python train.py --n_layer=13 --d_model=192 --n_head=2 --n_kv_head=2 --head_dim=96 --d_mlp=1536 --vocab_size=8192 --activation="squared_relu" --norm="rmsnorm" --norm_place="pre" --norm_eps=1e-06 --positions="alibi" --qk_norm=true --attn_scale=0.117 --bias="none" --tie_embeddings=false --parallel_block=false --extras=["local attention windows", "value embeddings"] --init="uniform" --init_std_qkv=0.0621 --init_std_o=0.0621 --init_std_up=0.0621 --init_std_down=0.0 --optimizer="adam_variant" --lr=0.00173 --beta1=0.95 --beta2=0.95 --weight_decay=0.081 --lr_head=0.00557 --grad_clip=1.0 --warmup_steps=488 --schedule="wsd" --decay_fraction=0.681 --decay_shape="sqrt" --final_lr_fraction=0.0 --batch_tokens=[16384, 32768] --seq_len=512 --doc_mask=true --z_loss=0.0001 --train_tokens=181700000 --steps=8025 --dataset="wikipedia_en"
Each number is 128 + 24 x the weight over its row's rms, rounded and kept within 0 to 255. Layers, rows and columns count from 0. The size above them is the row's rms in percent of the matrix's.

# layer 9 MLP down (transposed), 1536x192, rms 0.0937, rows 571-623, columns 64-127
size [113  97 103  99  95 109  95 113 103 109  94  90 109 110  92  90  97  94  90 113  99  96 102  99 100  95 100 115 102 122 108 105  99  96 113  93  99  88 115  97  95 100  95 105  99  90  94 106  95  95 108  95 111]
[[140  95 135 103 134 103 114  91 150 127 109 151 145 122 135 142 126 145 156 147 139 133 161 157 105 133 151  75 125 120 156 175 161 123 158 149 125 130 129 138 225 159 121 126  90 128 113 175 137 145 163 170 144 137 133 100 167 111 145 147 138 115 132 126]
 [161 155 111 117 119 107 116  81 113 121 166 120 118 185  85  75 114 149 124 144 135 118 116 134 142 167 133  78 126  98 129  95  79 163  90 141 136 146 111 126 114 109 159 117 137 117 133 168 146 125 112  75 143 139 170 113 101 127 115 130 115  97  91 103]
 [139 127 180 137 158 113  98 123  98 105  90 119 137 134 162 125 132 127 115 140  96 142 106 147 119 143 104 123 139 194 139 156 102 132 129 132 175  90  99 141 116 149 151 105 114 122 137 135 150 130 162 107 157 128  89 114 108 166 135 154 128 117 106 146]
 [121  98 144 157 156 122  87 151 112  45 173 124  90 147 111 109 108 107 177  92 132 146 143 122 115 153 157 109  99 131 119 119 107 151 101 166  90 135  86 132 134 168 107  86 133 145 126 103 146 147 139 118  92 116 150 110 132 112 140 130 139 182 139 108]
 [102 132 139 102 130 105 137 140  91 115 159 117 154 107 136 101 154 125 147  99  93 156 132  71 134 103 148 169 121 120 147 141  55 124 145 141 116 159 135 129 151 148 124 166 109 105 164 152 156 131 160 157 138 121 138 121 114 119 130 101 141 120 106 134]
 [107 135 123 128 103 177  94 144 102 139 121 129 160 130 123 107 137  93 128 157 155 111 123 129 113  94 123  91 119 134 122 125 143 127 127 137 113 124 113 118  99 141  86 135 158  93 102 110 148 140 166  88 133  54 118 133 131  51 102 127 166 115 142 150]
 [118 121  97 117 159 113 123 122 109 135 141 148 107  95 102 110 109  85 142  64 141 122 145 125 145 109 132 125 100 132 119 164 123 126 137 117 124 195 110 149 151 179  97 141 117 102 118 129 135 117 148 183  79 157 114 123 149 144 119 149 150 129 111  89]
 [106 117 108  92 129  96  95  85 158  92 152 155 108 106 116 117 153 155 142 137 128 148 138 129 164 125 123 143 103 116 137 164 102 166 158 127 105 182 139 114 129 108 145 121 154 131 137  86 150 118 168  93 127  93 114 137  96 197 141 126 169 126 128 116]
 [ 92 148  97 125  78 121  60 132 135 149 147 136 144  96 120 155 133 132 104  96 102 116 153 157 164 147 104 142 101 141 138 132 100 103 126 139 128 100 136 103 107 133 124 111  84 110 148 177 136 156 109  94 134 132  94 156 137 107 143 145 156 110 108 126]
 [124 157 119 162 142 168 140 119 132 138 168 144 128  92 134 135 111  83  95 157 133 108 104  86 137 158 103 155 133  98  93 171 180 131 113 112  83 135 169 104 148 145  96 118 164 125 167 125 142 134 121 132 135 129 160 129 141  86 166 130 139 139 136 114]
 [111 125 130 134  84 123 147 164 151 121 107 137 116 144 156 127 123 136 161 124 144  94 175 139 126 134 133 167 137 142 136 144 114 161 113 101 141 126 159 144 125 118 169 147 113 139 101 155 144 147 121 129 158 113 160 136  98 152 161 107 128 144 134 111]
 [144 125 151 103 122 144 107 114 139  76 124 176 108 110 135  97 130 121  85 110 129 112 128 144  92 113 113 134  84 144 147 140 132 168 157 116  93 148 162 148 124 131  92 157 133 119 131 154 147 136 139 120 107 111 136 127 108 157 119 163 106 149 185 123]
 [129 100 128 120 152  89  91 158 117 104 128 154  96 144 118 128 137 139 145 132 131 105 136 100 152 103 134 136 114 109 151 108 161 110 125 136 104 129 125 137 132 177 103 120 105  71 128 135 114  86 113 132 149  97 137 112 102  94  91 111 141 110 114 115]
 [109 128 140 138 126  92 117 122 135 154 149 150 106  97 104 164 189 117 123 110 104 139 135 126 125  85 107 129  97 106 114  96 116  83  74 124 109 148 100 112 217 126  96 151 122 147 117 123 124 167 129 158 105 171  77 137 141 121 109 114 162 109 123 121]
 [135 162 139 129 140 129 108 130  99 118 159 110 111 143  99 127 172 133 147 137 119 136 120 123 127 103 144 111 151  58 143 138 101  79 125 122  97 112 117  87 157  96 153 128 129 148 144 110 123 104 106 100 127 140 145 138 100 135 127  61 100 152  95 116]
 [125 139 148 143 142 135 167 147 144 133 113 156 122 128 151 141 122  89 132 116 113 160 126 153 116 123  93 114 119  95 133 155 167  86 123 119 109 152 133 125 105 138 122 111 141  73 131 139 106 116 160 134 120  75 123 131 162 132 166 106 167 142 174 147]
 [125 125 159 120  91 114 179 135 125  97 154 129 154 118 120 105  74 161  92 145 144 117 130 144 135 192 106 141 114 193 167 116 101 105  95 119 142 151 135  77 139 127 109  98  98 174 134 151 135 151 115 140 165 145 113 118 117 104 141 135  86 121  95 160]
 [116 148 127 153 144 116 139 145  91 114 102 143 120 126 106 147 113 147  69 113 117 119 110 117 143 109 123  80 115 120 146 142 135 167 170 134 108 125 124  97 150 114 122 111 130 133 113 130 147 136 114 134 150  75 139 154 143 162 165 154 158 199 114 131]
 [105 141 149 152 106 157 132 106 128 163 128 107 143 114 126 141 123 129  90 107 161  80  92 168 110 123 127 134 160  88 148 111 144  84 120 138 148 135 134 111 116 152 147  93 142 159 143  85  96 158 161 168 118 158 113 153 173 119 133 115 129  99 136 155]
 [135 184 136 125 148 136 125 130 131 108 130 131 105 149 119 143 174 143 128 169 129 143 148 111 113 165 133 138 124 114 116 135 136 121 143 132 113 102 176 176  80 101 141 121 130 131 114 138 129 129  92 111 141  98 123 111 113 107 113 147 154 139 157 123]
 [121 143 138  95 129  91 146 136 105 121 135 119 155 177 126 120 153  72 135 126 157 127 146 105 149  85 150 153  99 140 126 106 148 119 145 169  77 115 146 160 125 145  90 123 120 144 121 105 136 114 152 122 160 134 164 153 103 107 144 138 149 115 120 107]
 [115 138 137 137 112 139  73 119 121 116 137 149 116  98 147 118 136 124 125 151 124 150 157 196 112 171 114  67 140 134 139 122 116 119 173 113 134 105  88 106 136 146 135 134 123 167 108  98 125 139 125 121 156 136 123 166 176 114 129  93 146 128 100 144]
 [207 108 136 131 150 108 140 125 132  99 115 146  71 117 152 139 139 113 103 121 149 117 130 106 132 141 123 150 113 140 108 168 182 147 159  98 139 113 123  99  68 135  94 100 140 127 120 149  92 105 121 149 131 117 137 105 129  84 136 146 125 146 130 114]
 [130 112 111 155 126  98 108 138 122 178 103 133 100  94 118 137 123 137 116 135 155 170 150 131 114 100 158 128 114 101  96  70  98 133 142 125 139 146 102 147 143 138 161 116 129 124  98 107 167 146 134 158 136 126  77  82 132 110 121 141 180 125 111 141]
 [120 136 158 142 149 103 137 143 107 118 107 159 140 141 127  88 127 156 100 124  99  74 157 121 149 165 140 109 129 134 160 145 112 114  96 149 123 114 165 168 140 100 115 121  81 112 167 165 108 112  98 133 138 156 115 104 136 175 112 144 138 171 145 103]
 [143 127 119 117 147 113 140 138 142 123  97 169  86 155 141  91 150 108 113 146 142 126 176 185 114 130 125  86 128 127 141  76 148 143 168 132 101 141 165 158  99 103 124 128 114 112 163  89 114 116 130 136 145 140 134 153 141 121 124 121 136 132 123 144]
 [105 142  98 121  95 140 104 144 166 103 154 125 124 115 118 147 109 114 126 114 171 136 127 161 149 132  89 111 179 110 153 132  94 132 138 146 125 126 161  53 185 145 129 127 135 110 141 138  78 142 116 136 121 110 135 164 154  95 155 119  92 148 127 114]
 [105 106 153 134 161 131 129 121 149 134 128 145 101 142 126  94 138 112 132 122 146  96 114 180 132  95 128 147 114 117 104 130  96 127 131 127 142 116 131 130  85 153  77 129 134 141 143 186 147 149 144 123 129 125 152 118 124 118 134 115 131  81  79 154]
 [129  90 127 143 148 133  99 130 132 159 131 108  93 130 111 143 167 141  96 128 108 134 144 123 134 134 124 107 157  91 106 123 134 145 110 148 129 190 153  74 212 140 117  82 131 110 118 137 166 147  99 113 139 143 134 114 162  78 126 139 134 162 134 145]
 [123  83 129 122 108 115 148 104 105 155 102  76  97 142 131 120 125 172 165 118 127 103 151 146 116 126 109 132 116 156 143 118 113 146 135 141 160 113 120 102 239 106 170 130 133 131 138 153 126 135 139 135 130 158 149 116 116 151 163 132  97 141 135 133]
 [141 120 125  65 149 146 122 108 137 149 128 114  88 122  83 173 128 116 109 113 122 131 114 122 142 128 150 106 140  94  92 111 154  79 150 138 111 141 140 111 200 126  96 120 134  93 122 118 106  63 105 119 135 102 130 142 121 158 133  97 153 137  98 151]
 [122  95  94 185 119 129 114  96 144  87 135 157 110 143  94 106 154 133 109 161 164 118 159 111 102 118 142 111 106 164 110 163  94 131 128 140 136 151 160  76 159  96 135 153  78 139  71 144 145  88 122 107 162 155 148 176 126 164 111 123 173 144 152  72]
 [119 105  94 134 149  78 113 156 159 110 121 153 103 117  90 136 100 164 195 110 129 133 120 119  78 108 140 109  93 118 131 149  88 112 101  96 157 161 125  92 129 128 120 128 126 110  96 129 134  96 145 170 143 162 137 155 152 171 123 114 168  89 136  99]
 [157 127 107 137 125 147 150 151 115 117 120 145 122  93  93 161 126 144 105 130 119 120  86 112  84 137 124 139 153 114 132 141  82 132 164 111  96 130 159 150 144 138 107 165 141 149  91 119 161 170 143 128 107 170 134 151 123  73 129 107  67  75 113  96]
 [140 147 121 115  88 140 117 117 144 191 123 110 158 131 115 181  94  94 131 122 142 158 119 159 121 120 122 129 144 123 139 149 150 125  95 160 152 154  77 148  94 114 126 123 142 118  98 120 120 185  98 163 146  88 110 176 120 107 139 112  72 112 128 157]
 [157 131 159 130 128 115 118 104 121 134 137 149 100 131  99 135 168 108 152 155 120 126 119 108 128  70 136 122 113  98 124 114 177  80 134 129  86 136 164  67 209 149 128  98 162  97 110 142 149 129 115 140 137 131 122 181 144 138 151  95 118 110 109  95]
 [115 149 117 112 147 135  84 109 143 116 122  91 105 103 129 164 135 160 110 130 114 179  98 169  87 156 117 139 144 104 123  89 110 185 124 147 155 154  84 115 181 124 108 123 124  87 133 114 143 104 141 132 162 149 115 157 106 132 161 113 146 102 141 157]
 [133 136 144 140 139 138 121 113  93 115 120 185 123 149 120 130 141  97 138 154  97 110 142 113 124 119 109 124 106 122  94  91 115 136 170 135 136 131 122 121 102 148 137 118 128 118 104 142 133 139 105  93 120 102 136 119 133 139 103 135 122 142 160 123]
 [119 117 150 168 138 155 137 130 146 117 133 153 148 141 163 148 131 151 131 123 147  60 143 161 120 134 141 148 149 159 100  86  72 117 138 149 136 147 111 159 165 122 121 147 141 137 183 151 103 153 162 123  90 127 149 137 135 130 148 131 107 104 111 133]
 [ 95 139  76 127 112 136 107 139 155 144 198 133  98 138 128 119 136 143 119 114 134 133 139 134 150 147 120 123 141 130 148 205 179 117 170 128 107 187 129 123 180 115 105 177 138 138 134 131 121 133 116 172 111 140 129 112 113 135 140 140 118 136 157 124]
 [103 123 123 151 151 152 129 110 164 159  96 117 127  99 144 110 129 110 151 107 161 160 103  64 136  94  90 138 123 152 145  76 114 125 105 116 171 145  92 135 145 106 114 167 117 141 116 115 122 174 123 118 142 165 122 131 165 126 149 124 123 108 133 137]
 [135 144  99 123 141 120 126 110 137 169 120  96 121  75 124 107 142  92 126 122 130 162 180 119  96 150  76 120 119  90 133 121 107 146 155 120 120 139 145 105 161 107  71 122 117 150 154  83 124 133 108 140 118 142 122 162 127 151 197 179 118 111 121  95]
 [ 84 135 153 132 146 146 108 127 155 130 109 169 142  93 125 125 112 104 112 131 140 129 158 118  99 106  68 137 146 145 152 153 125 144 137 140 156 109 108 152  86 121 131 143 113 165 126 118 133 148 113 138  99 165 133 142 163 102 132 169 139 111 148  99]
 [ 93  83  78 144  90 126 118 130  96  94 128 135 155 126  85  91 158 119 140 110 102 153 195 132 164 127 146  66 145 141  71 170 159 125 145 143 135 103  97 155 198 109 128 109 167  93 139 169 161 138 131 121 102 126 152 154 140 167 119 142 124 147 139 111]
 [ 48 102 140 160 133 125 157 105 146 123 133 149 137 144 188 126 114 103 148 120 103  76 159 152 143  93 121 116 106 127 120  76 104 128 124  96 134 159 120 138 109 145 153 132 123 121 114 135 110 151 109 117 111 129 136 154 122 186  95 121 144 172 119 143]
 [137 156 105 118 104 152 118  96 137 111 119 131 121 191  68 105  86 129 145 170 136 132 138 106 139 119 133 152 159 143  93 167 172 122 176 121 124 143 102  81 169 103 107 145 119  94 101  90 121 147 166 154 141 152  90 115 158 113 150 122 139 119 144 111]
 [123 146 126 108 105 145  96 152 131 134 135 124  93 140 131 112 128 163 150 105  83 130 125 155 109 115 127 149 144 114 127 114 128 152 121 129 146 121 147 104 214 137 151 119 156 135 166 149 149 117 115 125  88 102  80  81 124 109  76 141 115  83 160 137]
 [129 100 119  95 129 144 181 114 171 116 149 158 167 119 130 142 110 110 132  67 110 119 157  90 148 121 148 112 121 136 131 116 150 130 117 116 139 174 104  99 141 102 105 170 114 124 153 117 134 144 134 124 110 164 147 128 168 105 134 106  94 153 128 103]
 [135 132 141 108 153 100 108 122 121 143 133 116 129 143 123 137 140  91 131 129 122 131 127 125 147 155  96 137  96 132 115 122 155 161 179 184  86  82  82 152 131 131 168 137 128 146 136 116 145 146 155 119 143 167 133 104 129 161 182 119 153 107 118 105]
 [149 154 161 120 187 154 106 134  82 134 135 126 137 139 129 147 139  88 131  93 133 123  90 114 151 116 112 130 170 122 128 142  50  87 101 127 186 153 142 152 119 151 114  71 131 119 167 132 135 131 124 157 136 143 117  77 114 118 144 113  86 165 101  89]
 [167 126 103 128 178  71 123  71 129 104 157 146 114 103  92 125  93 101  90 153 144 180  98 125 139 114 150  85 134 119 116 128 187  92 165 154 147 124 152 147 122 109 130 185 114 158 108 119  97 104 106  92 139 129 143 104 137 119 116 174 164 121 138 160]
 [119 131 123 132 122 111 117 125 150 121 117 170 121 127 114 153 114 143 143 158 111  79 141 136 147 100  73 100 124 123 100 141 157 180 119 179  93 139 116 157 128 121  78 111 138 161 140 118 122 138  98 129 115  96 114  97 121 179  96 143 129  92 151 125]
 [ 92 145 109 114 153 101 115 115 155 143 153 148 129 102 177  94 132 153 117 150 168 127 121 169 122 133 155 140 144 133 107 122 139 130  98 127 134 114 110 142 139 162 172  98 170 146 155 153 138 135 132 125 137 137 136 147  90 139 104 100 162 130 102 125]]
# layer 9 MLP up, 1536x192, rms 0.11, rows 572-623, columns 64-127
size [ 93 104  99  95 110  89 120 103 104  91  88 112 113  90  92  95 103  91 107 101 100 103 100  94  99  95 118  99 113 100 109 109  95 110  91  98  88 113 107  97 102  94 107 102  85  91 105  96  96 115 101 106]
[[170 122 128 176 116 138 115 104 111 131 136  89 118 126 127 114 108 136 116 123 155 128 135  73 163 143 157 127 135 134 162 133 131 147  77  94  98  96 128 132 110 136 104 105 112 134 155 100 145 114 114 120 110 145 136  81 161 159 115 183 168 144 147 128]
 [102 125 124 118 115 106 182 109 117 136  89 115 169 138 123 128 137 172 183 148 160  89  96  73 113 139 136 142 140 112 144 109  99 121 123 129 108 108 151 156  83 126 118 193 156 156 118 168 141  98 131 176 156 118 143 134 106 149 106 157 107  75 126 105]
 [147 115 142 129 123 158 128  92 155  90 160 141 118 147 156 148 148 128 150 118 123 166 109 107 108 144 118 104 114 171 139  86 126 150 137 115 141 129 179 109  92 178 105 124 117 104 113 129 183 124 128 108 140 137 165 119 138 109 155 155 121 134 138 122]
 [158 127  75 170 100 136 145 140 113  91 152 138 148 122 125  78 127 160 158  87 111 132  69 116  77 136 156 121 144 158 139 128 118 153 156 118 147 108 154 148 130 112  93 129 126  96 136 145 116 120  87 106 102 111 174 113 153 134 156 154 101 146 143 125]
 [178 159 157 122 138 148 120 116  95 171 117 138 152 154  88 124  73 105 127 161 174 146  89 127 135 150 126 135 109 133 137 179 105 165 129  96 116 129 151 130  87 131 146  95 108 183 115 159 100 121 136 112 150 125 124 100 151 119 130 136 124 139 174 143]
 [157 122 191 161 141 147 160 112 132 140 145 143 132 125 138  98 168 140 140 156  95 120 139 144 126 128 136 126 138 173 138 146 132 111  76 113 174 114 127 135 137  87 148 137 103 129 154 132 142 119 127 126 129 154 161 104 102 117 125 143 103  99 151 104]
 [125 138 122 169 121 140 163  98 113 156 126 154 160 156 143 115 137 132 127 155 114 141 113 111 178 134 134 126 134 144 126 125 124 117 106 120 129 149 105 181  64 121 115  92 133 181 114 124 138 135  90 162 125 131 127 120  77 103 104 137 132 101 134 106]
 [117 122 105 182 125  96 102 149 151 105  91 115 152 127 113  81 120 155 153 104 135 131 133 141 176 143  96 130 107  87 149 122 109 156  91 109 161  72 144 121 123 101 118 139  80 131 126 119 109 181 132 133 136 125 139 114  92 156 129 135  72 116 156 105]
 [135 120 132 107 117 127 138 113 145 139 164 135 121 200 183  92  78 130 187 151 164 158 131 137 143 169 127 142 109 120 166 135 131 124 157 139 173 107 145 162 106  98 135 142 149 119 115 149 165 147 146 142 157 135 156  70 153 135 129 112 117 142 168  93]
 [130 123 144 123  70 145 210 149 168 107 103 123 158 117 127 142 114  99 117  93  95 130 148 112 117 108 128 146 132 167 116 100 120 132 110 115 158 125  94 143 135 157  94 138 110  84 147 136 153 171 140 126 141 108 148 116 149 152 101 153 148 125 114  94]
 [145 121 165 153  74 142 135 156 154 148 124 161 141 131 180 107 100 148 132  81 149 154 137  63 113 168 133 178  87 148 126 147 130 167 121 112 114 126 124 145 113 169 149 127 148 126 146 126 133 165 123 109  98 123 160 127 125 175 135 142  80 125 130 153]
 [125 145 102 134 167 130 159 123 154 106 137 162 107 115 131  99  92 105 119  99 175 154 174 131 148 133 143 148  95 134 147 136 126 131 145 114 133 117 155 125  92  92 139 137 125 122 114 109 127 133 184 123 117 133 145  91 129  87 140 124 103 121 162 140]
 [146 137 127  98 159 131 135 134 103 158 117 141 133 164 119  94 127 107 145 133 162 132 151 135 115 141  76 134 120 140 147 163 123 214 101 113 118 136 128 158  89 117 129 116 154 160 114 149  96 120 126 135  96  99 144 114 111 117 146 173 128 142 149 139]
 [138 135 157 158 150 104 108 150 138  97 152 103  98 146 131 148 120 137 166 171 125 126 126 105 163 172  89 166 128  97 137 113 101 140 122 159 125 139 126 124 138 107 161 142 157 118 143  88  84 115 116 110 169 146 162 144 115  92 181 137 104 143 124 122]
 [142 158 108 141 117  96 166 111 116 143  92 130 163 111 114 134 104 179 128 115 121 131 155 173 146 158 143 103 128 146 140 160 136 189  91 143 148  74 134 118  66  90 168 111 136 107  94 160 145 107 104  96 112 132 147  92 108 112 130 136 108 166 149 128]
 [154 133 143 129 167 141 121 162 133 120 127 123 134 127 138  90 109  98 122 147  89 121 130  79 142 149 112 174 147 131 134 106 121 132 171 100 122 140 159 113 124  88 116 117 101 146 150 133 117  96  79 101 101 144 125 104 144 121  71 129  69 132 185 106]
 [ 76 100 149  84 106 104 117 133 128 137 108 106 153 139 153 128 109 111 175  88 119 130 120 130 110 152  91 116 126 169 141 123 132 182 118 147 139 116  75 128 135 135 163 141  91 145 134 131 132 140 103 162  98 108 133 150 109 137 126 193  99 144  97 131]
 [142 121 122 145 124 179 118 127 108 154 134 119 126 150 147 150 147 125 176  86  88 136 135 119 136 128 157 100 147 141 108 137 124 115 104  93 114  88 151  91  77 145 107  90 100 113 134 122 119 111 124 141  98 143 102  85 113 168 123 118 136 138 167  99]
 [129 152 119 168  98 138 144 171 114 116 171 114  97 103 145 122 129 114 120 132 127 134 118 107 118 164 152 127 107 147 125 104 114 113 130 106 151 121  84 167 147 140  98 125  99 128 115  94 138 148 119 133 147 106 100 122 122 115 140 140 132 138 145 113]
 [125 136 117 142 102 140 120 146 151 167 127 135 158 187 152 156 132 106 116  93 138 137 110 113 146 190  82 132 138 116 143 144 141 137 105 116 130 119 146 127 118  76  98 137  59 147 127  77 145 124  79 138 140 112 149 114  80 124 137 140 141 105 170 151]
 [139 150  97 141 153 111 115  99  70 100 101 118 133 153 141 130 144 137 118  74 123 136 128 123 105 151 148 146 153 171 123  83 107 109 124 142 141 152  75 131  83 118 162 156 139 140 117 140 128 117 174 118  78 171 131 121 159 103 154 146  93 126  84 138]
 [176 160 162 126 130 156 147 140 116 164 120 129 146 155 139 123 134 131 108 162 115 114 131 123 114 130 121 128 140 147 133 122 120 132 135 128 104 121 167 155 126 152 151 147 109 167 131 121 160 142 140  92  88 155 126 146 124 125 139 149  84 137 114 144]
 [131 115 129 154  96 168 159 171  89 153 109 120 110 119 120 138 124 128 134 132 137 146 155 116 165 103 102 117 152  89 171 116  98 148 114 120 149 131 118 127 118 110 119 149 102 116 100 120 111 123 119  79  88 112 131 147  98  99 152 127 122 163 136 128]
 [190 149 181 148  69 143 150 153 112  78 124 113 100  90 142 137 171 102 120 147 145 142 105 118 103 159 123 130 117 120 111 140 104 110 152 121 127 129 167 147  92 131 140 119 123 135 127 167 108 147  89 102 137 141 172 137 148 139 182 104 154 152 136 139]
 [130 168 146 108 105 139 178 136 146 128 121 118 142 129 141 126  99 155 133 125 130 154 129 102 100 169  89 137 104 127  70 120 107 117  81 140  98 152 149 150  85 152 170 131 146 115 116  90 162 106 163 137 102 130 148 126 158 115 149 100 139 171 103 132]
 [ 91 171  98 159 131 146  83 144  92 119 151 130 124 119 129  93 139 152 122 150 129 178 127  82 155 135 126 104 106 150 120 139  73 122 121 105 120 119 128 110 134 149 140 149  93 144 153  71 142 126 132 163 140 130 108 137  79 155 125 134 152 100 112 145]
 [133 120 123 126 118 164 151 107 125 127 104 144 129  90 106 112 112 185 146 127 111  98 134 139 151 127 121 147 112 116 128 128 137 137 107 113 125 116 179 141 113 140 105 112 116 161 133  89 146 102 160 131 130 140 136  66 165 118 151 123 132 167 116 135]
 [168 118 125 108 143 147 143 108 157 148 103  55 149 113 184 119 135 120 142 130 112 112 129 126 101 115 124 154 135 143 135 118  95 141  88  98 144 128 136 112 137 149 134  88 108 149 151 126 168 128 110 112 144 108 130 122 167 115 149 158 156  83 142 133]
 [150 118 165 148 118 126 123 146 130  80 132 121 114 115 144  76 152 126 145 107 133 160 118 141 113 159 150 172 130 138 150 137 127 174 129 116 126 115 125 148 137 126 139 129 125 145 180 145 163 129 126 154 138 120 150  94 127 151 142 149 106 117 115 165]
 [130 111 116 142 124 117  93 143 120  92 107 124 101 137  88 148 145 122 148 129 127 136 133 153 157 122 153 134 115 147 172 110 134 109  86 123 131 101 112 163  86 164 176 119 145 117 177  98 109 139 139 116 153 156 151 119 116 119 147 128 148 116 160 152]
 [144 146 112 123 169 109 123 135 114 176 149  47 149 153 133 155 115 158 165 131 101 159 137 132 118 139 100 146 124 159 141 145 121 152  98  81 118 125 108 129 104 107 150 118 147 145 121 142 103 150 120 160  91  98 135 112 159 106 120 162 120 156 126 140]
 [152 143 148 125 121 121 129 138 162  80 158 131 174 157 110 138 150 170 133 121 103 101 131 139 118 109 161 107 150 165 123 198 133 165 154 110 128  88 113 112 116 147 118 129  82 141  96 135 114 143  87 114 143 136 155 121 128 128  72 156 140 134 122 140]
 [114 160 125  97 115 126 128 118 138 112 154 123 122 126 146 129 139  87 132 121 143 105 134 120 101 157 136 150 169 162 126 143 127 132 131  83 166 147 171 145 145 123 142 134 146 129 129 130  82 178 150 148 140 141  91 126  60 127 129 165 132  88 122 118]
 [121 114 111 130 113 141 109 115 139 122 130  88 151 150 123 115 141 132 169 116 139  98  99 114 158 131 116 101  93 118 156 165  93 175 118 123 131 116 145 147  98 122 124  74 144 155 103 153 147 135 151 151 141 123 136 172 123 113 145 131  98 112 188 131]
 [118 136 153 148 119 144 115 109 134 120 157 134 126 166 138 150 137 133 119 105 129 133  93 132 173 150  84 140 159 101 181 124 131 115 105 123 133 121  96 118 148 116  98 128  76 172 110 110 107  95 157 131 187 179 120 131 104 121 147 150 153 134  97 112]
 [141  99  82 107 120 105 144 105 161 152 132 124 120 123 144  71 119 131 141 130 137 183 108 126 114 140 111 112 100 160 136 125 121 137 136 121 165 140 126 136 144 128 141 161 138 134 137 105 136 157 140 123 149 136 152 128 110 127 123 156 141 108 108 171]
 [131 156 115 165 116 150 167 129 121 163 166 142 143 102 199 112  89 136 144 108  92 112 129 110 117 122  84 123 124 163 122 124  86 158 124 163 144 142 143 115  98 108 152 143 117 130 156 145 107 117 126 139 142 125 166 138 101 172 145 150 117 137 149 136]
 [117 125 104 158 117 132 125 120 123  94 108 119 154 146 152 146  88 147 131 116 148 115  96 131 103 143  92 125 128 144 122 139 102 140 106 134 131 102 105 126 132 124 130 118 115 111 155 145  78 132 172 126 143  98 174 100 127 138 147 170 130 127 178 143]
 [134 100 193 112 132 160 149 127 157 138  76 118 149 147 180 127  89 127 100 165 155  95  95 152  93 139 162 195 137 136  89 120 133 128 145 129 141 144 142 138 135 141 175 142 160 166 175 137 141 112 174 116 137 125 116 134 129  80 133 168 123 144 151 139]
 [158 131 149 125 140 116 124 121  95  81 126 127 147 155 126 110 116 110  99 146 125 139 115 129 154 118 127 153 189 176 154 165 148 140 134 113 157 143 125 144 130 160 105  71 143 133 120 136 175 125 152 138 123 131 135 113 116 124 112 152 155 110 109 104]
 [141 127 127 116 154 164 122 154 156 135 116 105 102 101 148 141 135 116 117 144 153  94 117  97 142 155 120 179 125 152 126 142 134 119 140 108 153 125 179 137 142 104  93 140 126 143 163 151 130 170 121 119 135 126 135 114 103 109 158 141 146  88 135 140]
 [169 148 135 109 145 141  93  99 113 128 152  69 101 115 137 142 118  98 136 123 127 137  95 131  86 163 166 154 150 202 161 115 126 138 107  95 130 133 125 144  94  87 110 148 144 138 141 143 132 103 144 172 106 153 150  90 111 124 150 129 115 140 114 137]
 [101 136 143 179 140 136 137 123 108 145 123 135 126 158 140 127 153 158 129 120 132 127 148 159 173 100 123 122 135 137 135 120 118 134 125 110 134 139 132 127 139 110 156 183 124 165 158 127 127 133 115 164 152 113 150 126  94 130 123 135 103 155 141 129]
 [187 157 135 131 133 123 123 145 139 127 139  89 156 142 146 148  81 155 138 116  86 114  86 120  87 148 126 158 137 150 132 156 159 127 127 124 144 108 123 139  85 100 126 119 137 150 127 122 125 120 172 147 131 138 132 128 103 143 128 155 111 150 106 173]
 [140 130 153 188 127 141 144  86  91 112 112 137 100 105  92 127 130 146 104 147 127 145 144  91 138 113  82 134 142 148 129 104 109 138 119 128 120 126  99  97 125 159 187 139 138 135 125  89 123 137 143 145 114 140 109 132 155  96 125 157 112 133  88 127]
 [122 156 137 116 129 100 122 124  98 131  76 127 151 138 131 143 185 139 148 154 165  93  92 123 145 137 123 132 154 153  99 158  98 131 124 127 127 136 126 133 149 123 130 124 182 102 145 146 163  96 135 123 121 158 143 156 157 122  96 115 124 166 133 147]
 [110 127 154 123 130 108 169  97 128 145 127 138 186 124 103 135 139  98 144  87 163 126 138  93 119 101 121 145 148 154 154 118 101 141 116 124 137 106 103 144 132 121 111 173 105 173 115 147 104 188 168 133 101 175 153 137 104 138 122 126 132 134 121 139]
 [ 98 131 157 126 114 100 117 126 111 128 104 110  98 203 134  92 138 139 141 120  75 120 130  95 163 155 114 135 152 100 133 118 125 155 133 109 123  89  87  98 150 133 109  84 107 143 140 112 121 109 128 102 157 148 155 105  81 139 130 106 150  97  86 153]
 [133 132 136 133  63  91 101 114 106  98 140 113 159 120 125  79 135 118 169 166 131 111 126 129 111 134 152 158 110 168 147 138 110 138 110 127 145 132 142 143 108 124 112 115 119 154 121 136 109 141 120 155 150 150 139 104 102 104 116 136 126 110  96 114]
 [146 124 147 145 140 145 143 124 102 133 125 129 135 160 149 137 123 142 166 101  62 140 104 104  98 140 100 161 133 137  95 134 140  92 148 110 188 138 116 137  97 115 158 107  97  77 150 135 117  96 166 183 104 102 123 119 122 116 136 171 126 120  99 137]
 [115 156 128 159 142 104 179 107 142  87 122  95 183 130 115  88 107  68 125  93  97 130 104 151 150 111 131 172 123 154 153 161  70 124 103 134 129 107 102 139 122 112 168  93 120 119 119 145  87 182 135 141 135 133 147 114  88 143  95 157  93 159 120 154]
 [ 99 142 142 152 125 147 176 140 102 145  82 136 168 101 160  61 171 125 150 157 102 147 140 132 143 120 153 143 124 145 128  90  76 118 133  99 192 119 122 151 128 140 134 125 162 135 131  87 112 161 142 106 167 131 165  79  89 154  78 137 133 123 103 150]]